config.yaml
n_layer: 10
n_kv_head: 1
head_dim: 64
norm_eps: 1e-06
positions: "rope"
attn_scale: 0.125
bias: "none"
tie_embeddings: false
init: "uniform"
init_std_down: 0.00642
lr: 0.00161
beta1: 0.93
warmup_steps: 0
decay_shape: "linear"
doc_mask: true
Each number is 128 + 24 x the weight over the matrix's rms, rounded and kept within 0 to 255. Layers, rows and columns count from 0.

# layer 3 attention output (transposed), 384x384, rms 0.108, rows 54-56,118-120,182-184,246-247,310-311,374-375, columns 192-383
[[132 133 138 138 180 103  93 109 125 160 143  80  83 117 129 117 122 149  83  91 135 138  99 129 179  73 118 148 139 117 115 119 125 129  96  94 129 161 112 138 136 174 165 135 121 123 154 158 143 128 106 130 126 141 109 162 147 141 135 143 121 108 160 109 145 177 132 109 166 130 101  72 166 111 141 159 173 120 174 122 111  85 110 130 118 129 163 149 166 105 155 138 114 127 169 146 153 135 144 123 120 113 179 162 111  77  90 152 140 125 110 118 127 136 136 135 126 139 165 161 136  91 145 139 116 185 179 147 146 144 127  94 126 119 159 133 131 179  86 104 141 147 180 112 142  88 140 104 127 104 132 137 190  87 161 167 141  82 114 101 148 121 101 120 105 134 109 132 131 125 126 109 110 153 145 126 163 125 134 114 143 114 133 120 129 129 113  99 112 135 123 115]
 [123 120 142 158  99 150 116 156 113 126 134 118 144 109 138 115 109 119 103 133 133 141 112  93 107 142 117 140 124 130 120 121 147 145 148 177 120 125 106 137 134 125 141 159 147 153 115 131 142 135 143 140  97 128 146 156 106  88 154  97 138 124  79 167 152 174 156 104 133 143 162 107 139 105 146 128 130 113 136 151  80 114  86 155 134 135 121 116 151 108 113 107 160 142 131 111 125  78 134 154 128 132  82  97 169 165 130  82 116 130 145 121 200 162 101 115 159 141 129 123 150  91  80 142 130 157  99 173 166 155 177 115 126 101 132 119  87  97 152 118 154 119 147 100  78 169 150 111  95 130  99  97 108 150 120 168 143  97 178 138 176 163 121 113 118 103 133 146 141  82 124 156 137 132 166  74 139 151 119  96 143 184 118 117 105 104 125 122 160 112 128 129]
 [167 170 129 123 132 138  65  98 136 126 113 117  95  61 129 139 154 133 129 130 119 104 173  95  95  98 142 137 108 130 110 152 119 155 126  88 150 139 161 166  92 113 161 221 131 159 156 132 116  99 166 135 129 153 149  99 144 102 180 104 105 158 137 146 143 134  90 145 117 163 108 128  89 144 156 164 118 150 130 124 127 149  97  91 110 124 127 162 120 126 169 111 178 125 111 115 152 137 139 120 123 119 118 126 100 111 159 161 142 105 128 111 136 106 107 106 102 164 153 140  94 118 106 130 115 113 174 110  94 137 122  96  96  54 147  76 112 146 122 116 133 162 111 156 135 173 122  80 118 145 116 147 122 123 123 108 143  89 149 117 117 144 128 147  92 119 163 148 126 129 135 113 140 120 131 128  95 119 119 123 116  87 109 124 100 127 100 126 152 110  96 139]
 [155 160 129 178  96 130 144 152 119 135 125 158 132 147 128 114 129 188 129 103 127 162 118 125 100  86 116  97 169  99 142 157 173 121 154 118 153 149 150  86  81 173 147 148 124 148 126 114  86 161 154 135  92 156 137 111 117 145  67  86 117 110 151 116 103 118 145 130 125 132 122  94 168 146 115 141 194 105 143 107 110 163 162 116 141 172 151 146 106 154  93 114  99 141 119 150 110 121 129  88 166 111 124 145  91 119 157 113 181 151 144 127 163 117 124 138 133 125 150 116  68  99  97 160 158 106 152  89 139  90 134  94 134 136 164 166 103 178  94 121  89 129 114  75 114 138 115  49 148 124 150 153 140 114 160 179 132 129 130 175 142 110 103  96 131 148 121 142 134 101  98  85 105 125 177 123 131 131  79 171 143  93 113  72  79 158 125  99 132  96 130 155]
 [117 165  94 163 128 182 137 113 130 113  78 112 133 149 156 159 138 141 121 165 149 133  96 140  79 109 145 101 166 166 156 126 151 104 106 161 108 113  84 119 154 157 150 140  90 129 116 117 113 155 165 129  52 139 135 138 131 144 153 178 157  96 118 100  97 169 144 117  99 174 166 119 119 164  73 152  54 110 118 141  83 120 103  79 116 130 127  73 100 145 161 144 121 131 128 151 101 112 142 109 114 100 114 134 111 153  94 144 143 126 118 118 126 110 135 127  61  83 167 123 115 140 147  86 120 119 129 117 150  64  87 147  76 144  92 162 145 127 128 122 191 154 102 132 133 145  64 134 121  99 172 102 149 100 110  89 123 120 122 130 120 153 110 109 132  98 109  97 129 115  81 114  91 123 131 110 101  98 101 125  84  93 158 137 128 132 162 148 100 108 100 133]
 [124 149 119 126 161 108 195 130 129 126  49 125 145 111 123 175 134 118 108 183 123  98 181 123 107  76 131 118 157 195 112 141 139 139  98 127 163 148 167 118 117 162 136 107 138  99 140 141 153 114 109 115 122 145 149  96 158 137 149  87 180 115 150  81 114 114 164 134 150 148 157 130 124 116 137 174 172 152 140 147 107 154 125 106 138 162 148 123 179  87  26 137 143  63 118 100  88 135 116 119 164  94 115 107 108 117 101 145 157 149  93 114  85  89 133 169 124 125 160 120 157 127 117 157 139 167 173  68 141  92 104 126 115 109 191 120  81 153 126 105 151 110 125 143  82  90 112  98 105 109 183 103 199  47 137 138 178 104 129  98 111  63 154 140  95 162 102 122 133 128 141 122 137 150 149 138  74 146 167 110 136 116 132 127 122  83 116 113 155 103 103  99]
 [135 133 151 140 125 136 145 124 147 149 161  80 128 151 122 101  99 140 150 130 132 154 118 135 118 109 134 166 104 157 131 119 124 134 108 118  71 154  94  71 102 145 129  83 114 131 137 120 158 122 153 152 116 125 153  84 111 141 126 123 112 112 110 109 150 129 103 117 110 141 133 129  78 140 125 156 140 135  77 144 140 109 120 118 128 111 125 125 156 164 129 110 114 116 125 143 148 119  97 105 111 155 119 124 118 149  89 113  89 112  81 128 142  88 114 127 125 165 119 158 150 100 115 159 154 128 126 117 145 102 117 154  81 145 131 143 135 101 171 136 153 141 133 167 135 146 125 117 152 104 158 135 105 158 139 125 129 143 146 109 111 174 143  94 117 126 123 128 124 133  78 169 123 110 154 111 123 119  91  87 133 111 125 162 115 121 139 124 150 106 146  99]
 [137  98 111 132 142 115 127 118 121 120 142 116 132 131  80 174 141 106 153 139 137 103 109 128 117  92 108 115 136 178 112 123 130 114 112 125 139 155 106 125 115 133 131 118 114 111 149 120 133 163 116 102 127 132 104 123 151 128 160 110  97 152 124 127 121 126 131 143  88 120 101 116 132  90 105 110 139 119 127  88 142 143 136 100 144  73 142 116 130  97 142 126 129 134  99 159 102 133 111 159 114 147 125 158 115  84 169 108 142 136 119 129 101 119  93 141 127 148 147 146 167 127 135 147 119 115 118 142 127 129 146 113 143 123 146 135 145 119 134 173 125 173 103  88 127 103 132 114 126 137 151 136 119 139 102 129 137 132  86 164 112  90 147 187 112 129 163 162 103 145 116 133  99 133 114 139  98 147 156 144 149  86 137 140 163 105 103 153  98 169 136 132]
 [131 115 144 127 114 131 122 106  97 118 130 128 100 144 124 106  98 151 173 151 119 100 128 113 141 167 100 133 128  73 120 107 115  71 151 135 120 159 113  86 119 153 106 116 121 125 127 125 147 129 103 165 123 103 152 135 142 163 134 165 173 116 130 127 110 136 149 128 119 117  99 174 167 108 135  87 124  90 107 175 175 134 132 129 131 131 115 122 167 113  78  98 147 132 132 162 165 152 111 147 131 148 111 118 127 136 134 129 151 143 119 150 119 123 108 134 111 129 130 137 108 118 138 118 146 165 138 127 129 130 148 144 132 104  93 124 139 103 147 110  97 139 149 142 175  88 156 127 123 109 123 147 132 144  86 108 103 146 131 147 134 135 151 140 154 123  95 134 119 154 122 102 104 133 125 129 133 113 160 113 120 176 169  94 110 119 158 134 147 109 163 117]
 [127 159 143  83 150 121  69 143 134 108 106 127 142 130 139  83 114 112 140  88 111 111 150 141 125 146 112 115 104 106 132 137 110 134 134 141 114 115 131 153 121  95 127 130 131 115 140 137  97 128 121 135 135  73 119 159 133  89 149 131 182 128  98 166 155 110 130 165 123 125 172 111 114 137 105 103 118 163 134 150 139 126 146 142 159  83  82 120 103 106 164 135 111 116  98 142 134 178  87 136 153  88  92  90 127 125 132 120 138 118 112 119 130 123 144 132  90 103  93 107 114 115 122 122  67 120 119 118 144 138 112 138 116 127  81  98 158 134 149  95 113 103 141 124 120 160  96 139 115 152 154 122  96 103 139 144 171 154 113 150 107 129 122 121 132 117 113  88 157 141 121 150 159  96 151 140 112 169 157 120 131 114 104 137  95  52  93 142 140 172 113 144]
 [173 128 106 114  56 169 134  94 150  97 141 115 127 112 117 122 131 101 175 136 104 142 116 157 133 126 116 111  88  86 113 127 154 100 131 129 174 161 162 104 142 111 117 162 178 156 136 102  81 130 149 145 118 124 133 167 117 124 130  86 125 114 113 136 103  77 132 158 143 138 109 149 125 166 150 123 118 114  97 123 133 117 105 164 144 141 117 135 150 116 118 149 191  80 118 113  84 132 161 108  86  98 147 143 164 123 123 147 123 155 124 139 128 135 151 155 159 143 128 158 100 182 117 126 151 164 157 106 125 107 139 111 146 153 172 126 107 111 118 134 126 125 153 134 116 130 153 138 118 135 128 104 109 148 145 125 136 142 198 107  93 132 140 106 171 179 111 123 117  90 111 107 112 126 129 136 139 100 124 115 140 156 107 176 140 156 143  99 146 163 157 130]
 [136 141 119 110 110  98 166 172  93 127 135 150 110 120 118 150 176  84 139 124 132 129  83 133 136 134 125 143 138 137 108  91 120 148 118 171 153 132 163 103 124 118 119 162 144  86 128 126 110 116  97 100 117 143 117 101 103 155 109 100 141 137 117 126  73 118  97  80 148 109 107 130 155  90 147 108 126 158 125 131  97 125 120 133 109 149  80 140 108 146 146 128 133 127 149 108  96 129 123 158  98 120 168 140 139 171  95 146 140 128 186 154 108 150 114 153 189 124 122  82 159 154 140 149 120 144 131 178 157 108 140 163 131 128 155 122 149 112 156 131 130 160 122  95 143 115 127 115 112  97 118 113 144 145 111 134 127  99 139 114 143 106 129 127 136 160 106 148 117 112 113  89 138 125 115 165 134 173 118 202 108 164 173 140 163 135 129 165 135  86 128 193]
 [135 162 120  92 130 132 116 119 110 102 126 128 113 164 132 104 116 133 133 138 173 158 122 180 159 128 113 127 131 100 176 118 106 149 158 123 120 143 145 148 134 123 139 146 118 119 108 132 122 109 111 125 120  87 149 109  94 109 110 178 122 142 120 136 114 135 107 129 131  94 147 131 100 108 160 144 166 113 160 163 148 164 144 136 100 152 167  94  81 123 129 130 127 166 121 115 152 120 113 132 117 113 152 121 155 111 118 131 141  75 135 112 121 150 124 178 143 141 102 113 130 134 101 145 101 119 120 119  75 101 113 125 139 133 114 188 117 159 139 145 117 121 105 146 163 152 140 148 102 122 113 159 123 109 118 122 121 125 149 122 151 135 104 129 150 131 129 128 146 131 141 131 123 141 142 132 106 110 131 126 147 123 148 115 104 145  88 101 121 145 103 111]
 [150  79  98 104 114 128 152  65 135 137 125 167 123 110 131 161 149 121 117 138 129 104 166 125 134 142 151 126 138 117 132 160 134 107 160 116 124  94 163 170 118  86 139 136 142 158 144 170 138 118 126 123 141 120 110 116 121 105 117 163  98 139 141 112 101 136 156 131 109 111 146 120  95 161 130 133  93 102 112 133 135 132 127 169  88 142 143 150 140 119 181 170 130 114  90 126  90 105 186 145 117 126 126 118 128 117 150 126 117 152 162 117 111 123 133 135 131 117 124 131 135 141 109  82 109 135  98 148 113 131 163 102 160 132  89 119 104 109 133 110 127 109 102 146 148 116 132 151 145 189  59 141 144 132  98  94 113 114 114 133 153 146 112 139 149  74 140 131 139 149 133 131  93 137  99 143 150 120 164 115 115 133 135 106 195 126 129 101 117 127 146 156]
 [124 106 142 148 159 114 129 122 201 152 151 159 130 110 130  95 112 108 114 119  89 107 127 109 128 143 137 144 127 146  72 158 132 174 108 130 142 123 140 125 149 120 136  96 111 134 173 151 139  98 122 126 151 120 114 106 148 159 136 139 108 152 191  86 131 108 147 103 112 148 121 102 128 118 124 149 103 135 137 144 150 159 166 119 122 133 128 149 145 121 131 103 105 105 102 115 144 129 109 120 109 182 118 130 113 150 140  87 130 144  98 141 159 114  90 117 151 124  91 132 143 108 150  97 124  97 133 141 164 125 110 131 122 147 117 103 113 120 120  93 136 125 117 139 105 111 114 132 130 107  75 144 136 125 117 141 118 133  89 107 136 105 118 105 147 114 111 159 132 185 117 142 127 115 120 134 140 134 120 121 129 102 121 130 110 141 126 114 138 139 189 134]]
# layer 3 attention value, 64x384, rms 0.116, rows 55-56, columns 192-383
[[ 92 143 113 104 117 117 122 144 101 147 107 117  99 188 165 150 137 137 117 148 125 129 117 117 113  80 153 163 121 119 178 119  95 158 141 110 129  88 144 172  85 144 132 119 111 167 137 171 120 109  94 170 164 155 120  91 126  89 146 121 100  85 109 122 161 118 168 120 120  92 131 139 139 108 100 111 130 119 147 133 123  64 124 116 150 118 170 105 114 121 130 165 126 144 128 137 109  93 138  97 115 167 153 127 143 130 110 149 100 124 130 158 166 150 140 123 136 130 156 136  98 123 104 119 176 124 109 167 110  99 121  91 148 107 118  96 122 115 148 138 127 108 145 123 131 102 112 139 123 110 176 118  50 104 161 116 120 112 110  85 124 132 135 149 111  89 145 111 153 131 175 135 128 111 141 148 132 169 152 145 124 143 137 123 102  75 183 102 133 105 129 104]
 [ 70 114 185 110 105 149 123 120 139  91  81  98 109  86 139 157 142 109 150 100 126 173 112 143 169  96 117 141 137 137 135  91 141 122 101 124 123 109 134 144 110 137 124 154 127  96 145 157 104 105 129  96 134 145 159 161 129 141 122 185 140 117 128 153 168 133 150 111 126  90 123  85  82 122 150 146 132 157 153 118 157 149 137 144 131 134 164 140 110 128 118 117 121 149 148 112 101 129 112  86 126 137 127 142 110 142 132 133 143 123  86 156 128 137 138 129 128 123 123 195  93 139  88 139  96 133  81 122 104 110 103 112  99 161 115 138 135  99 138 107 115 159 143 129  76 121 122 127 127 122 139 142 110 165 141 126 147 138 120 145 124 129 121 126 134 135 135 137  87 103 113 138 128 119 143 129 124  74 126 107  88 124 121 128 135 148  88 140 133 139  97  79]]